config.yaml
num_hidden_layers: 9
num_key_value_heads: 5
vocab_size: 8192
hidden_act: "geglu"
attn_scale: 0.192
tie_word_embeddings: "early"
init: "uniform"
init_std_qkv: 0.031
lr_head: 0.00904
warmup_steps: 0
decay_shape: "linear"
final_lr_fraction: 0.0
max_seq_len: 1024
Each number is 128 + 32 x the weight over its row's rms, rounded and kept within 0 to 255. Layers, rows and columns count from 0. Numbers have three digits each. The size before them is the row's rms in percent of the matrix's.

# layer 6 MLP gate, 1280x320, rms 0.126, rows 580-667, columns 160-319
109:092119123119143100173155135076142126132149078144170143117129152075157145101113094111170133148152121084071157116150173152141105134074138207100172129179162170165120114136140155127091144176138087106143147103203132096131129141184113128108128168189167134106155152052121132158165098076138105119128048135140089185135121165173167128160133145146168100142108099077129107094154098116154154086142177133111159129125112132159124141142147137141155126145105134128105183154147083148072169144102087
089:133138097098179143207108123121120098107115157102117112106112101075161137085162095092140091127144140160081170191121214160054102178152150138120154083122138153131130063121130178164127118075148130068117123098173114174133195109159068116185154124080113151170088160051085174114118108118099140120077199116149096152074134092105142121098144132060142167111153156146106139191176166083142168096070132142164147129184155108128185166198151150114112136105109114124133123186121179094106103142172052
098:075121180133162098116110063120129134182100133162138163116121177139123122116162172111130146071169190110076118140124119145169165088144108087091209110135078127098106120102120122125124116112183132125162123097182147192107121071139132112143133136089105101139087123092120191148128153116158155114158147083077058103070016172144161168156145150150131148114158136188047151129123088163162124147129111155107126160130128176123144059142097152109093139141147068152120149168088124122122178112141138
098:194122125188159163094165096143156176090132098100081112137083157086103132140163140117133100078129149116105129097094119125140165115100146079186092093088163154101133110057111142156170085120158130090108162091069105123110158119106127101182158146093136138058077147101125132129080111149107092138126179188121184150133144053115138164125112122122163055128208148182091153171140128121140097142171122115152092133098127083124158156091113148148164166205103088109099094164150129119109142143097054
113:105088122208144175095075095149147142134184142036096177095058120191153117118119096154156058130175093197099186131105096144158126124136087164132112149086102112084153093118114111146168141108114164120109138162155168122175138112136133054174139106136158132122204111105107166091138097113108087179171134103115148146102134139183126129175115142162149115132098050125072138209129107134204113103088161105088139149090113131109175128100180159158135143171113139147167130084142124127095166098151166
102:130105156126116103076147149108124136119123107074100105162124127135093119167092113130150059127148174123143169085094166211174110180175155061176122093142140187144152122133118148133060110061107129155125144139108120097177081117200155158151127118123095125101099129146078091096126118208105134126163135111125136133131158141166142144168112213097107150146158163089140140121116108122107104107106087098107142095099134100136132131118132132111144113121139163072066140176196112183100150118131141
101:092106081121157102137179253102075077125140160144150129134151114169131217155099146136148127119115137128141172071132150174085111150113152188112170098080088162148132122115144182113140157105127133122115172153163135181136110110151128097105190153165092066141141103144138100166137149148165154138076067106202104144125081143156096160148108106140195107120186094079126092140073067065183092151110111169097095111094127135145155106095093159180142076095134114127126099160202109102130098109079105
100:086116112157098113183102198107187097151193131129058214155135107145094118134169091181097121129143182143093155149147082148092108142158118101115149117140058120125098190113133143174145169106121156185102126062196165109137115079142119126108125161129146109118123116147146167167150100166083235196100093131128132137161106126089122151099098124050091156164142129122115157129078101095025127098143110147089141133110141159126120128151099164130147154173117128140092140090166125073137190185111119
105:185105145096163190130134178114087120185140146120149184103117096130100075113162132138121110169115110128153155112168132132108176133109182028192119111213164119182082145128103064129086149129158168191119149152103115136151118173131192181094114097167147089094117166207149101171145115159095166066101090142139086095065136135129137143198158111112142161121139160059124122109103138136130109091059113163130150135116108158155138094141151141076144141046099107124140122153093107140145115156092153
105:135189139137138111128160219099171108087083161157081091122108157139162132188186132106131120081152149117187133162139157126109117114103133122139150097127140140160111175143119097089141145087109133123019154177188162170117097136148184178097069143113099132152156065137163160139081134122169115096101121106101129150138110175121135188141111078117159127081165147133129106130076078097133126114089120134213141125104131061113185168158126140054174110092151085158099086108083084062128118149132079
101:088177082130132142136111158099162160095155146119126083107112134145127150133118127117127173145113127116155146179121131134099151139118112165070103093127079135135095124125180184132076162141120165158108155133121133078134123181152156122109153174199160153118112128160153138147182191127108148100160158138167076119082108078154114099138106116102179120122090104131160169178131196091100089121158109154083191124212117121098102111156117132157132110114128118199141053116092089065068127081145168
098:119116182031096097129076147147124118108161137148127156114141139167151098127156071137150145125103123130081097154150120110146129152099137139154101100159098191167131074122114129127134189111141078152171074119068084131151104096108112199107165150146128154070140115157142187149167183114076180217091130142125098092068107170107111098129140084103112154109140153119102136135113161056112164160134097112147106151132137183102113052098084120134137127106147087153157216104147152104163141092066101
103:111145159157146101134110187131135128178093121129128101117210191156164119132104099092097136196117153114138161145143116173164121147158151112159146116011084108089159154117128122118136086092147140126108076163129126123138163146145228109096161175146111066097117185102123137126172126181123168157122140143119095124151129059160137184141072122093132095180141147091143183146114138131129116125122082152155132151129182084133123113082170106167153086150108164131114130135139119126134155088080150
099:114153086078175139082093119133132160136098127173132119111134093156149154110141062153136181178120086069084136124150120189120128087133118106099183143123091123097120072184124098125159113233126074119117139159181112120151116125163133081181125136126093174152086138087121122083147118111184103167106098143176174107119197135105124092079077127147124105086113144148109122153079091026145070174103100121111142086102077101167150143134138137090117140100141119179109107129122076151107108127121127
097:159099117160137117080146047083172115188117166140150110126098151133175012140113091125161063151083132126197109154112094142129173177144087161097150088150104068121182102174127107146096105109128130137136096074177123107115133137130141131082112131070163123101158133162103125177070113235135095116154123193179122179172106130111083154131150126163163129085166159133070160073127071127110098097152131111088108131074140135162175115106126157084090154131111093110135152184128144089139140118101088
093:081182139128169127100131093124153141132102092141142142145088108100119158148133141072120126180159165071147117128120145166092152146140081185115056142118151139137131127146146150104137133155122127060118168124111046155162083122088104127158109188135105185147130152139129090107182121153111164165102159145143090167092109216111119167138171158130093092154134152087069163062179155173112073076095127207180119136129107124149137155094128160072180110147097165163118116062082153083146152153102134
110:055092188078099115144127075086185160102115159161107136185135160156100145101141159121152079127045114146093118171133180160085152138173110158157143098074138059162168055115080116132121123102124135131099175103124095078134156117164146087107118176117121120129138132097103121120164153128159130151084101112123176125069198136155152108145139107121174119109103119116104100137122162068094118109147112136152071061110087190137113083101115154142094133206121105185115103128129093096046092141167119
083:133148142146102103110094148124120156122129131109094163188180107115135110063157087164151164090116107148146113144103163130123121125119079162132183103108120146147178155136104137140186121117122147125119174108162094152142100100140090131129092117196053167148118150128095159174142174168082168164096161120155128161133101084151136158123103124109154078084106128116106086174085155129098106106080147048121144171093109056134136100126128148061163139150124206205105102078061178119163146131154095
094:112184138139142148072102121052161104148098124076130086134183113143144066152141067106102132127142146135098100114117185110127155092131179086127136150165178135131115095155105083069122084116092181159143113161121140140128191168138121086064123147133085092143129127092090122163153153140165113104137139093144121125113137106134107175181099111094085092082146152102128138050078122114119048133154134152140129122181109123160152154106083110151156150132168155160129109104155095172182180102118101
106:169127129132089089162113121137179106128146168145135110146107121171060147156129113149179107117147169162141108057141099117118111097160144151112130141117112108082175150120089115220166105177114119080069103098165142098147130119142169040088095163132109125079143160127098126157129088132119051165100108142127071148124138087160075130135109136106101135148167098144140169132186118189108149138173116133106167147136111102181239094117114082176092153164109069094165095110162189104189203097152085
098:081152084199162119149143181099121174123157114082123126096160112119106199128151109121121120128153161133116126118152161132099118145060099080118182120118186138120151115131146144086084124115142112134129118171146122090152132156079113114120150123088115121114101146103132117127189135148077116135086047142100097118136151084140069142093132147115154066136145176117137124077208148085134102121099167178103099106129141090118163063126166132191177123134159104121174168104050042152147104157139137
092:150165135112058228130114139153121139096120142115055085133176130119120111143142128131119126122087128118160124094108141125117075145183104067118113094105154145125132134152131142149128174125141136144130117146108120126096202136105121131081067141125140158122079089141133088151112143172218132174108076126109104131112089066149145156141137123166197113098136165140149079132153056089111170171139166071134126192116147198161130184077106175130146105130178168145147148166123137113125159119141144
097:128106117150165119088106101133129143121107150120096137060121083074145125112194109159116123109059181120116043192140168092126118137159132126141146109160076098116136191150136092148102096103124179184098105177157148097177182159150159154101139128119133142065077173108096090087132106073130163080115081064171162134124145194130089171168208157123114116129172156129178151048096131111079166160067093120124134090096108141091135150169158131119099100140131088101101115180071114089100116088136129
102:153176167182128114130118142088129115093105094156129122143105182119134112154095090120127098149102058124129130105121155110180150118160116133117140145123092159108166126140124086122137101154134118100091149142139116123104108104135130159140093207085074120165145119161169169184093133127148120172039174135171165078102126199125104146120061178148149135097161128142065140165149100183131186102161119127127142149141156112156170092107092073088139074053156098140159063126133141077120137090154069
089:137184173116108175099099098045172115198141102145157139184163161108133126182128136139131110124143148148118193113176062060120169159080147128126150136100124107129094133110126104085129155134159098126130132178134121134089087159106104097104091104086197139131113090042143153096100165068053049151144116134123108157121073093132177117145103138111090158189164123072116073171210158102173199103099076131101125134115135086175118101085110119161109134162125078146099094177102167127100132137142131
099:170128133141138170139178086168128140100078102143142101097113110152104146110169153121132098120128177128118119111162144085164117105122119128187165154094095132130168089099160112152037137097090136122160110135163128119113142209087130195117160198154104213158114159205202152169142117123163128161117160142102140107077087123161147083149121090126119110096065059167113115131037123134162042145162140115148104147161130141088108084200139105141131126096121148135179171124126179124111138120102073
116:117167138173140056110131103063111106105134120116178144159093157109170099101105136112143112108134130139166150168095121158164107154138168094142088147185090197147169107090122111172149086101141133106098115133139082126122177114115176098196085145101121137114097148191188122139083199183154144149170118156089111122107095138156133144038157075152101137061163167073141146122128194144145176090159106118058116096155111104083161156134093110050132106155117083130140093103128181125146143148170113
104:177168120123100141151081161159154128131150144147150143115161138157061161109134124098175098145114128132113189186112141199087136174094129102171122136143153089155130147096090133144103114140131061153159059180116129179086104178136143160080141105081162075114140128085132085176194138152116133154086113133186108146129125151056121159186170115078157143120154164166109144048136056102143201102126165096091150102113121182128169129109145128114145094092072128153121106164062155079114235083115080
082:122093054086114201144160148158161140139094172112175087096121134149089119144140104138112133075117173148088133126180152157150136089109102135124143092106068181110140128149125127124145146133094125145138056132068093112112195159073075157124141141081146165130147144114181107136118107142105129124079156154142124178140154071151141099086104115164122145202165098131122102036107120182086150121090095116164111150150124109104101079133119178050138118102158122108170113103123130180129114157157185
104:058091066127151052111142142130114149088100123077161142089115135098143136115118140160151127068130137093182201155163130164170100139082144045113119082154120132197128165134177123113088050128067125147143168177189123135071077076095102125158147153102194153065122158115121140114068106127147131146145134149210169134119139063129119179116156098110140111122119140131100088159070064118119150128107141169107103135140173187130121117123118130109127136125109122150120139104108119171140163126144127
086:108194098163156117110076154137108126105125129141175125130107067153165137137152153178109121132148165175093151095139058108133105064087079139144143093143161164116123111165130107124072075176137120097092157115102139142103166143162135065165181168175146128139146127186124153135155113151095040165146057141104136081122138090121083124090086120105172125158155091121164135127089093187127112136077130111141154087121048140131145128137152135177190131121121091186140120125155101160123134124079103
097:131159165090161150094126158120177108162132109129112118110134064168088178124193114136131097131172155143112119128103077125104190154105198097081166111148102135125170098108059163141089131154159120075080124152107167116151157094142099162131111100129101158103111121142116153134122122148197108106081106109130080108063109142104130133104159160088111101105133119121092096131099120162146119118164155091105146113145111130094113147146141040110141095153118136168116040113130172130132150159100096
107:212111075083059079101209110120111109127077119107130121175128118149120118144154157147128111144136082067170125153113191115141122163056139116140133184159086172078114091173134128113116102052150128148098114109139189102131144162104089141118143169040119094151101191124166126099115116107193165125218121053114124192104131137097117103148170138186164120128142138149097124095125126122108100097130153104125067132079163081106168168156225060124104132050124127168142125108139152157140161099155104
107:134144204149098117070090186136144054144137098146061076184112141129120120144189127137107139122126098113111138142104117106148186107154143136108159138128170139073133096124117157119102100129172127110079138098103116113092111102122112140092104094103125124130114170082107135094135085154126138124093028140168120121173153073114205131119168132192121162126130088133078136096157157127128149097108130065094099101106122132127087104082139068138160178110125054072136125170137154139099122133067140
113:127106171158161121042091121129151196140108167190074146091118116145146138156052164128136084144110149160108048140128142069099106142110127164144111119088136090076121120206095076103128100144127161125088109117064130054135134163157141207121162101169182114094122129096107150125113132121095158145132152145143155149131105069127167115094163176107066067107102117173129090126126139100139142082100181105129102148130116101128140190223131119101105189155182146161174078104125149111124161172116173
102:099140129098086085108140082109111093124159092136155154113155114146116152168070082130118092122116157110126140108152147102048162083215211133167163144104103136160181098166145070137091093160061138127070116161067089198163142175189100111120130146148107098123119171131105130100167069202126106132192188156141130165142180144100135164141151105169112117095138100165040144167102156111140114069109084148095106100139113092107171171110105139152075156145106081106126048186127128148108127103143081
126:135112122119178164056101138139101144150073141164116153116093125173142109156132156104119084136063101154096155131185110161146193108116186096102136075162077133115143128152133172111147098109162195100090147079082120149141110106140159041103193129097133144125150088103108135115152182168119171104083114111153124059076179096134176080167092081118164116120134127073103129172136113112171168108128118168131111142067049095119062095105095094105094140141068077104129120137183119108106112124133117
120:130094141107157160159088145145161103145171138180126178117118156054158132135109136128149151162101129170087153197191081105160097130086218145116072137122159152130119141076132102104107093108117083143079066160125095155157128032150125157154113135115097126182167132154155103138091147095153196064067142162133040160138136137197077145116104087146085094170132104130154121117172133119136110077146148128091168156159168176155115135094113128120149135145091155121113075155073065182140166109117172
091:124137146122097089099122107143173048146119162143137157137131103087116094146066119136121114174146129113110130113143104126176110116117154097117072182087118163130151112133097083105079122095105110156149129140147130104161130081170174152171166133175112132191125140118097157113128164189085176155119076121114167126083108126129088085164146132129161099162066078178160134045126158124123166215147118068167148136164123166114152105125072125162132109096103192097134117158087144193193138096112140
094:158186122103185162146067147115127091142144127127099187163135136066139114154158178077111143140102201157134073170114168103118134171101074105162153147108148126130121141083105107165137215155158114112112130070147093151074140134224112104161151112156105208133104134179109140162165109120101162097160134120167145133101198092097115142128187135115106136091080109130171087118114174136143123108109107105135103135142088144140037108122117113102182104126119164165136155140146108172102121098090165
089:150151124168112041121115111137116159148098193089101063104163143099112178137117095166157185103110184136213126137123148126120183148114091190124122100104121167183165093177080148154157172117120145127142156116136155132183139118176160133163230111219116128130108109112072068128091134122113119078137089163130105120080110108125097117142163083110152100170083140156125161127108146076123128125134090114214147172163144089151114100068140137079136116127099121111111140137163123134141081157123128
099:119073101131180116134155104099103064124120070163139118125142119149133136119097124110098146187101152131148091153082079101124121122167105145063163173094162130149189107138149137159116072121112157118104083125127090139196136093166149151151128183092161128104108081111093189139151115106118142089131154131104087066141139108141154210204104113107178089127102138153117111155093162110160088146134167096099135115111125124132158142136126109123157156145172148127104115142103197114102146156129093
098:132164111149178105099163135100122133126090193116124097093121094139140149122130174092130133141138135159130116112117172096110147132043145176125162136153129122092128075124144120121094113150120114126116175115199149129102153112113154124105187095140092157159092093099171131165159147112167105135183109087146114165172092112136176188165126077157186102141177144139121100157172098126167117169071111082145164134134098107105135108111100080085121112102136100195090164160189111135156145131073163
098:129105133070177106099109138088125088052150136117121125103148110151139088138124108146125177114170138137091091166120074142140117075113161165175166137108138129083153094078151150124110122091088088130137138072167161060213082047147133147144110180126143143113130186123136085146176152105107107184155097074117082120143139125109095154097126131113133178068120149114130118138138167106150132161143112115097145164167130141111141107114126113139115152128118161078087083084137120160104117090168093
103:120150103114141107076115169117182091097114119157127053124167158135104102127133211114105135137111142129201127115092119103128169079201162146144111078102089168089142131095158170102132119145121163127137089189133103110113121102100160108143154158170101126129181100141084131124108157141141096122146154112187121160069094146152078177096182089224086174073189130111113107107144125141119100158037151165113153148123122119137123135156095074127137102035149128131100111075099116143156150158081146
103:182188090152158129091178129169068127158181123036118133150089156126032125170115148150130137168169105089099063097110148183079049162139164123135151138141110138148119112149099142108130139162061112151114110082161142149103107124091173132117124125110146098130100119050128156160124194119157134136141150129160152161113119145166083200096106119123142098126166103088188092157132143101123177118124168089080167102122165126099150130118142117160123149114159101146150132110170131137143142141118123
100:185122114161072132067121083138138096177161112109063104146172143117126092160126144145135093154160137135147149159128146158159190091128153155162178142093065177155155122124122085117128121098102185116041112127172154103169084141106163185149127126121152125158118099168153172158160059169102077114132126086137101168151121158200154116155156092156133109152153113110154134150116144126133024083180124174164097059133104081096084153134111136114096185113084120121067076154134131090113108195102117
101:185110087122130113095089115111092119093146158135153148063078141150085073159130163105105180114074141164118090160064114116145112126077105112115123078148167129100177137154132143146128120126119215020167147124080112144107137154125148095142130096176070085123093097189083136142139154092084087147139096106133163114124146098161106148132133081126133089109151139097107165092078119089139098159095170142099139082152112166140068126082074110144112106135148132129062138089115137128174149115157183
096:073132061147226175151151164104067125118048135112119126114090123115138132090164162121094138169127082109062120128108147093061159166146093165115122092148168134130126096124152151121059122094083165182106138155129176157111162147076154167073154144143169178136130137134131116175169156123160139156122126097069158099112148100118156129196120145118196186093129109216135093136146117098131104155105119106094107130168168131108091087112120110183152141170104158149129161101116134150126127118147096
101:183174056144095118170146215148116234129113105099112090135120166120096126128145169166136117140174127178112094094127057078138135109117113130153114176189144116142080162109132150117131134136046050109111133154090098177147181094128150182177177113129157140086129149109130137127157158121090080113116065135148157157147118110101137156128097125109122143152138097209114126148115107074146096118132200124122106150115128172133160100119147093086124191132158127110175150127128141107150129099174130
099:159056141124136073161097119119142074117109081163147139118109166105138129073065085180106151144147130100075101145228096108108112123187127098108178144127152136082105172134069144101149151154123182096102187078136132126125100125101140144101096148152178093154107108144160000089116172088085091157082098170129120086115072128136100151091116111115116131078154071125157126147091132082171138112123118118125137113139130115157118106109110160069125098179120130098098074163112153111114164178129086
093:097182141108061144084073116146154141135078172115122096146128122147160143116081138113159100184160113159182126123095099104100126067165122091151140091134185150147099117059123135132137110119112108122140107082071146120086113070108106135126152130162160191128118091094114098171091079100081040128128122160136056106138143139143164118106125092146078095199139148167137140091165110084152155117103131118120101159101151175142062139134181093164090158073199116165175031155141164099100133130135148
114:140127161113154176103150123161066189118088197064147116087103107145117158090091124150160138151142132173166129166102196156161093138096083181113160089145107153122116137172143059108095108164129091179122171119133117167160145139168160122159152178149091141188117136127113184125120100176098105155090104144160138103098132173149110158121124077122124092093125133131142083106184140136103147116142104073146168188142153167185075082154100157089197123147131180125059169118214152098163118151145173
101:129136184137193146122125168142170125127090154104166105101135157101071149133156180135109112130094171151139129101197111116129135100173091188104086163117146156063106120132114064074099144135153080097154165147173149128061110092076106132127175138097093070162127168120173102118140154112118101177137137068116091153113163136115140168140147094097150122152162183099111125116101110128152218133135107127079174071196133141070138141030117135100177134126143088142055183162108140137107080155111136
108:109071161173131121102081112109096154093105136117173148128136087165178066143147178127145109124101192142170151132123075146153150114120113116143150081149100137133141086143153090139196175110178151150115136128076094136112144170125148061114086104158170167206202113109178076184078105069162129141119075145133108168109166144149129115129045101120131122110115111123083133146151119167162125126090110129090155119139076166115124138095114137109143147046113107089097130101162092157139163132167135
038:172117153124139082149104139097190070093147064198167141171122158126161138143088118154105095184146094211195192123093090101116065151059149152137076127113118111121164099108109091077149114175090141169119156093144148154079097151139138110121183122116103159086100101089173157057114089125205159128116110106197189121111085180109165170096102068062171105155140183098099117127139068148115135091100128164137158124154060135088118119073102115167194180077146134144118121119127147124077094117125136
082:192173180103165129127134106162152113137127149155110080092166154221157131158126090086123073120125090138101162111087136108148124138060164159100033128099110131161120132122187111116129093084107139113132141125136124197066120118045126122148115135164134124139105109141118103141130117127157159085141125191120130119048122079109148125089130114133137139101101132161160152121124144104085119187134139094078141177191125112152122127140167138188178169117050126139089119099158118145101142152092072
084:091103143100120090148124103146179169193173143101133177123170092153089191176124094090135089166155040082117148154112091148133124086151102134124103141142091154076131119141184114103154102107094174135113170154144121199119077125136139089133138133131142122132141119116153119113161119096079137159082139094123144136113116180066076102126146094125155128148124148096166180176113126150168150099110150159158106125141086146167188111139114204091136163091180124095105127092191106139088115144103133
107:114159132159161151113142180168149181171095092128149127172135151117154141113186143098082122110104096152141119144089116123098212123111132139161129124159137143107145133108091058151149115143098114104086127168131154161148073081162119138189085144126086199188121159084105071151152130212148097135153095122079162070176155140138190110171139132156128103107139164113127103154131182038109129139124133085124110083136147108170119114162162159175168081130054123137101105176135104115162084160120171
104:145143092135136150120130105124172165134136125150163086156050137125149092149132121155090179132118107136146137114109082130148135165074101132172162091122180133149134144179141155102093154059084172195196115145146096102147128087094130126098111122119189120092154113161089153179155201117182153173092140123062166166187145074122131155094132129117141176129150193196108097059132118091147112146155090097151121148138086159079136076163086112159156137137139154150133147111168209099158104115120168
098:137112107139110074171143173179187113150162093105145174115145143119121115114194082160112137120114143076145091094087141178093147165176148199147140119171132171158064157127122128182145095143156127175146088140147169157081151130120119106148178163123132134118153094111145154150122121147129061135180124161079068143065046186102134165179109109133125160152135129119172100096163146101122116123096124094116103070114125154058142064118066103101169089121116146140183114094152108140148175140158149
072:149141193161132109105185129142120095158095169080130077125154094100145160115154148091069115153172135097135103121155132150222134170093130168120149110099149143134151129120154144120090133102158113185084114032064149157157104074117146082080142171109129141105121180062125179107176106124098160136054133114177128137059177108111147111097168165116152162089134133103082154160175170111191141133141076110063125124090122194142128133129137104112139106105130148136142126092159109090097125129166059
095:128121076099132100166144112157161185085115184079140113148127129119128118108104146102072125132118109083138069115107129134106177069119095155138124130151157089074137112114120111154131089077115152162147105161133181124181098152157124075135162069110143144149183154138079126075096095130153153206157127110146159141129082209170142132118109174135091173095132114137105135088135094070181137182142175070052181195093128167163042126179197058122116115113138096093100047153143092087177078127161177
118:110090117122127131104111134166166103153107166103157158110111147111144109098137099163163130177156120139113142115142113087072078161081088082163112103129129138148139101156103108119183093107062154158216100077139160129082140100107094075161169124080108078127127143082171172066114209121173099106177143135149156079116146135123089099120179123142159104068126151095165104162136208161109130158110120083123089119150098163170123121160133121131124164120053075130087148139156133086120136149110145
105:113074165123157140136135110083124138149113116141119162122129175102110109133102097174093100158110154077143168118131162105133143114119124188103177110099111125088117145075139095121140095088097215088098139078135124093153105103091145168108137135106090126131123140120152153101161124145073123150124160074122106119096117131038131117151145126151137131097163153095126135088088158099112160139215163098177092110171165089164091115142133078139088064149148123130153105154089106117162116224165120
107:098082065156114076116105188077125119076143157124115144121095149125094137145162142103185126180153132132138154129149106139080102112202135179094122073049116102159198139155156207149115173149137099198095111101138094193132188102202149144131041135157122129149161073100147139108145096184120176119128138071165118138097072109120102095152135110156133113169144104114101137102080125144127098153163144126152154136071218074110134136062111100144114148117169096128093086133087136096126111172104131
099:161129128088138145132127135136106111134190093133112152114160147125168161085122119115147189088113168191121117136122108110165142161167130095158135095064147141124145115079095156172102110060130100105137133142130161174125181147070158158109168101121118144140140154122091151159127140080155103098178138111144122109129083111122130103065118155130128136132136139131121108052123160075102126103127147062079110093115137113162131143145147134125161156140172159125110125177151106140160091132107135
101:165075150065092104117113119133127095094082149106148140112134145088118072110152131038183174166124076090140183156162165125111131081132143086096096122099153098086161146141098115157128178082132126083113156123147168183190115142093103124101123113147163116178173108141145121138169151140104104113141125075083079151173123066152146168131146096126111140147110172141088078117128159112148076149062109096120152177080153107089110133126116132161150070131161164161129091124153145114108095107112139
103:093134146139101067134147137112079134136131167097185144155128130065187118090084134103161078148132078138172132138114127120125082082106103080139127167160168137175108135165160092138147111138117171170111105063154144109204141164084161109185155129152154140179157114096109163146123140198080158117074159128095096171097146130189161136127131129114138117161079159160184097115095152167153110151110197209143094102123071100180108144136123138081102156117105130133158180103140176148209116117112097
102:054134132124153147144099155148135176116130171138169131123142124153128160108069119123114106118173089162129094188126104073140089066167106100095181110118062098091110097087110151125150092095130189164103150086153118197149137083121172031091157089135121156159080112130130155112129098099140174115100136179114114072096158109103183136187136111087152147144131134186102178157080192083165136061160146084140137125123124118133124127092135122108106138170128053125126124085096116086067176184171085
106:144120094195124096156167157121150176138097106176089077146100154110113137115156081111142201178144083146134132129113100169160090116113143102182103112110160074153099128096095123128115084103111109142151107117118110074143121173079173139144083163146177104111138148134141090108165104096125200144082064193094154145138113123121087197154126140118163093177119154118152163100165111144116102094080103109129062178071141095120091127151099136091169098167084176145149130077134074071092095156094110
106:100103215176132061133079104162126096150123109165128118174122128100136114182103125136167105104121150079112169076120127119139179096139072176093106147121095149137130161137097081126137126163137108153145118100169147096093122162207104144142147106128107099100086151166127120098143130148113116098140057135144108128129100056066139122137069184110148155135128138078124153149148117127117102139149140096121196125093155087116110157145134088082087111119104101176131138130129163145139143145139154
101:110139131156120183124150084080137113093099154068033110129115145167156132165116168112120130106125125163101113143150156125151125183085113128109142085146138151126127096074158135048093175087137102080096132123098115136142083097124043129144096110128140137202096114161103135072199158103126081148153111176075161136107166193133190133136114138122139111104166151150103148167095109151068116182136137083137145152125127094136139160129067139163112108151104179136161117139131166113147161161122155
079:115110173134122162151142150073091133136083065129174125126118096161163133167168175063137151151112175156139116139132107093177171103147113113132100146158168102139076113161091122134153108176110130075149094134095062189167140136162124160150206133137133130081134143156099139082104170163132109104132114105040121171160134109212184125103081159122091177075130119138162124091072106083202150150108155128150119143087076189089140136201092081119163174159110156134126155185127196125113113178132148
120:171071112117067165133122130083144128145134172126103193114120041172104091104096100129172149195033115120148134122156121157149170083114123122082120109177141168126128134142116118170227100122135165093129161158145120105168131053072087126039182138162108123103151053131073106112147086114122078143149157140095160149094124108117092098137154122123169122169137132095115091132128150115053118109139113077142154111111158124153077140156163161110137159109124152124098072129168161133204129118121088
100:115105113169143110174109146167149092208100149154121118150084149103199150132152207164127131143123129179114098162095087147120212155155130122107161095141124124099128152147159119168110133169161088101171184148126117075135116109149134091116131104105129103143132137137107133127163083177091089076073048130164138149174096143151098168094037128094148069125139114116041162107136162092096118110133184140185125098139082104125088186114119103172123119103126118104149130127141083142146147104125137
107:102167151096127131080175087185152152061096173135083141202117100150091085090182080125113100119157170069103116155119165143162129122142167165185137093119131143092132158137150113111095155135150137128118111081093158159152133108093097123134111116140142184132148164121136168115075113108094131077202135122129097061062172093148093125128103158111132180095129111150196119187202134180154198114101168169089162089102079164118097186141153111087118182147161107108163114148143128161094096160171089
110:133125119076097132141136122102145182184154162158132109079124146168037090134136153149112119159105156110146108096144097108162159098140143154110096164092138136089128102138100128157138166115101200133078115056136088132164133102167116153154162112143102109161131103080129138107141155142151138122106115095126152089080126166133107157179129127149171126138151104135155136099099146134075123081110116184093157116099154093091122104116118120127146103175110131143132128109094108133144174221101172
107:163133112057171130109135175133075138122122126162129145145149163184100174088126138129171071138073102098083124099110147080113128145121157071093162136106125135149167155130130169119159118085103136098135151181118157126146087183134141103137122106136080112121097110172078091161111100154125085097168108172165109103123200151140130153162128162106129143153130088150171123142152092144138170144098136173132138117129127166124123066112096132137081129110059123129096090178179212186135136105114090
091:118090157146139172063144129154164159095098143129082173123171114165149192157129179077180189125133176120158126131155110056115112108144131121173114135171122110102090184089123094094106132092155110112141097067124107098131090135109122107106111203089103084163095131133106081116081144114165161077122169142120168135095149117123098070124114107143159195129044152129124130181175124093109129099135134097144181145096077182114101082100182076122104146190158121108028126136142122102154192116169098
099:109121056111152123115068145150083156186142118105129093127155136125105135094144163149133191126118132163098092051145101110161154151108103163094167117155158168112132083057111110114153107109150130148131102159092189161115084092161120110102152159109136174109113099161090113146085199151117126077099143100119155214126121172194148153165074114163087059148174103140115114159073096205181102145119154153136162128083111120093163107183073133140101092123130095142125177144067167071062119133094118
100:100148095105093125103116133138120100084184154149134080236045090183139091126165187161100102103160143152089146177124090149178144105122232101164203144110089197137103160160093154125073127153142132156142121107091145078153117102114089187089166219122093108135173136174197097100148122125125149101141104126132137079128126067077124160141123119115138105111139135149138131148131206119097148158124109122118138071153178137134141105106090148154144120103134114133096150153130088176143133104080154
101:101114112093190171158157126127199117091139165120075103111086100129121136144055139103185170078198131134144152149108168122156114085058151093202076115115063134094142101116094123181103150124094096154117139109118101100184151117064173133105137075138176120144156079121132128135131122135109197195084107130107164138076119121102138195105123125143117172142142184089159104114162144109147092148079161140143098078154145091114097145119202169088109113154099077163166080183119058150096178090107074
103:140094126116143149165159101106115110069127101106078146212078106093092099114077131122096163163147079132097141140071128180110106129119152158138154113107140102089154173110152171163141090144156190140086089125151141129211075120109133152130145187124131145111127095083140104099221113085082133125018106150161146078195114131098157172123174127094106139139152121119137114087152118110104180096119071118123054164103142096150143136188119150185152148149114159167140086202129061112157155110115143
082:160100149139134064111116170093157124183155138153160071181120114153138132158129128045155117105146078166127185154146129161165099075118124090181117140121160152057153143081111105146117148068164095100102152146164149162104106148172115082179146106145136139078086116202110117090080149172175111083093114134146098116071105111110105101154089167098107163187136115122149142108121063118159112176144146120097145116177092173141070126189147118146143138117113157133146155180144116161122132129107177
100:132165099118080124103102137125201097133131134151153154157139069113143151116144117093080093144126163152110128139147107114163150138120115144102142138098122120127164122072129158144130151133136094119158109069182137107129189177161117135053204092128120144145055168182110087123170103105131098108080108070170094074145138111132107166140195162140161181150179106146116159131160103110154187139119126127181103112129100176139129085137124086097137112107153096140124142082160136166108119106150148
085:107104161119148121104134127102159118142085105081117131065080042181158109094165119157172134147103147172040103109104177089109161163113147147127149121092149149139135135123131128109144102153130121173140151117135080122133112191109087163178071153077149122168158124109178111108117097125162097124100118112072093139118102114090148130095088202147092100112197125133101106126164120107074129139057149139124149160134106136122149133112089136109212072133088153177155134101144136213111123170098127
095:121149123148162108133110084135128115177094139080181112114145094126108108139132157126141129131144109168094131089219142123137128084155149075157097162094134113110169060108105172075111074128124119108117119167126124103154143145086133147096206159119179089062099173167168094174168157123087109104102171151156141146058141130113050057141089115172109134090153120148120150050102098112177145055093137084134139167116162142172108087117107160130119113095117111162103142200136173151191161129112136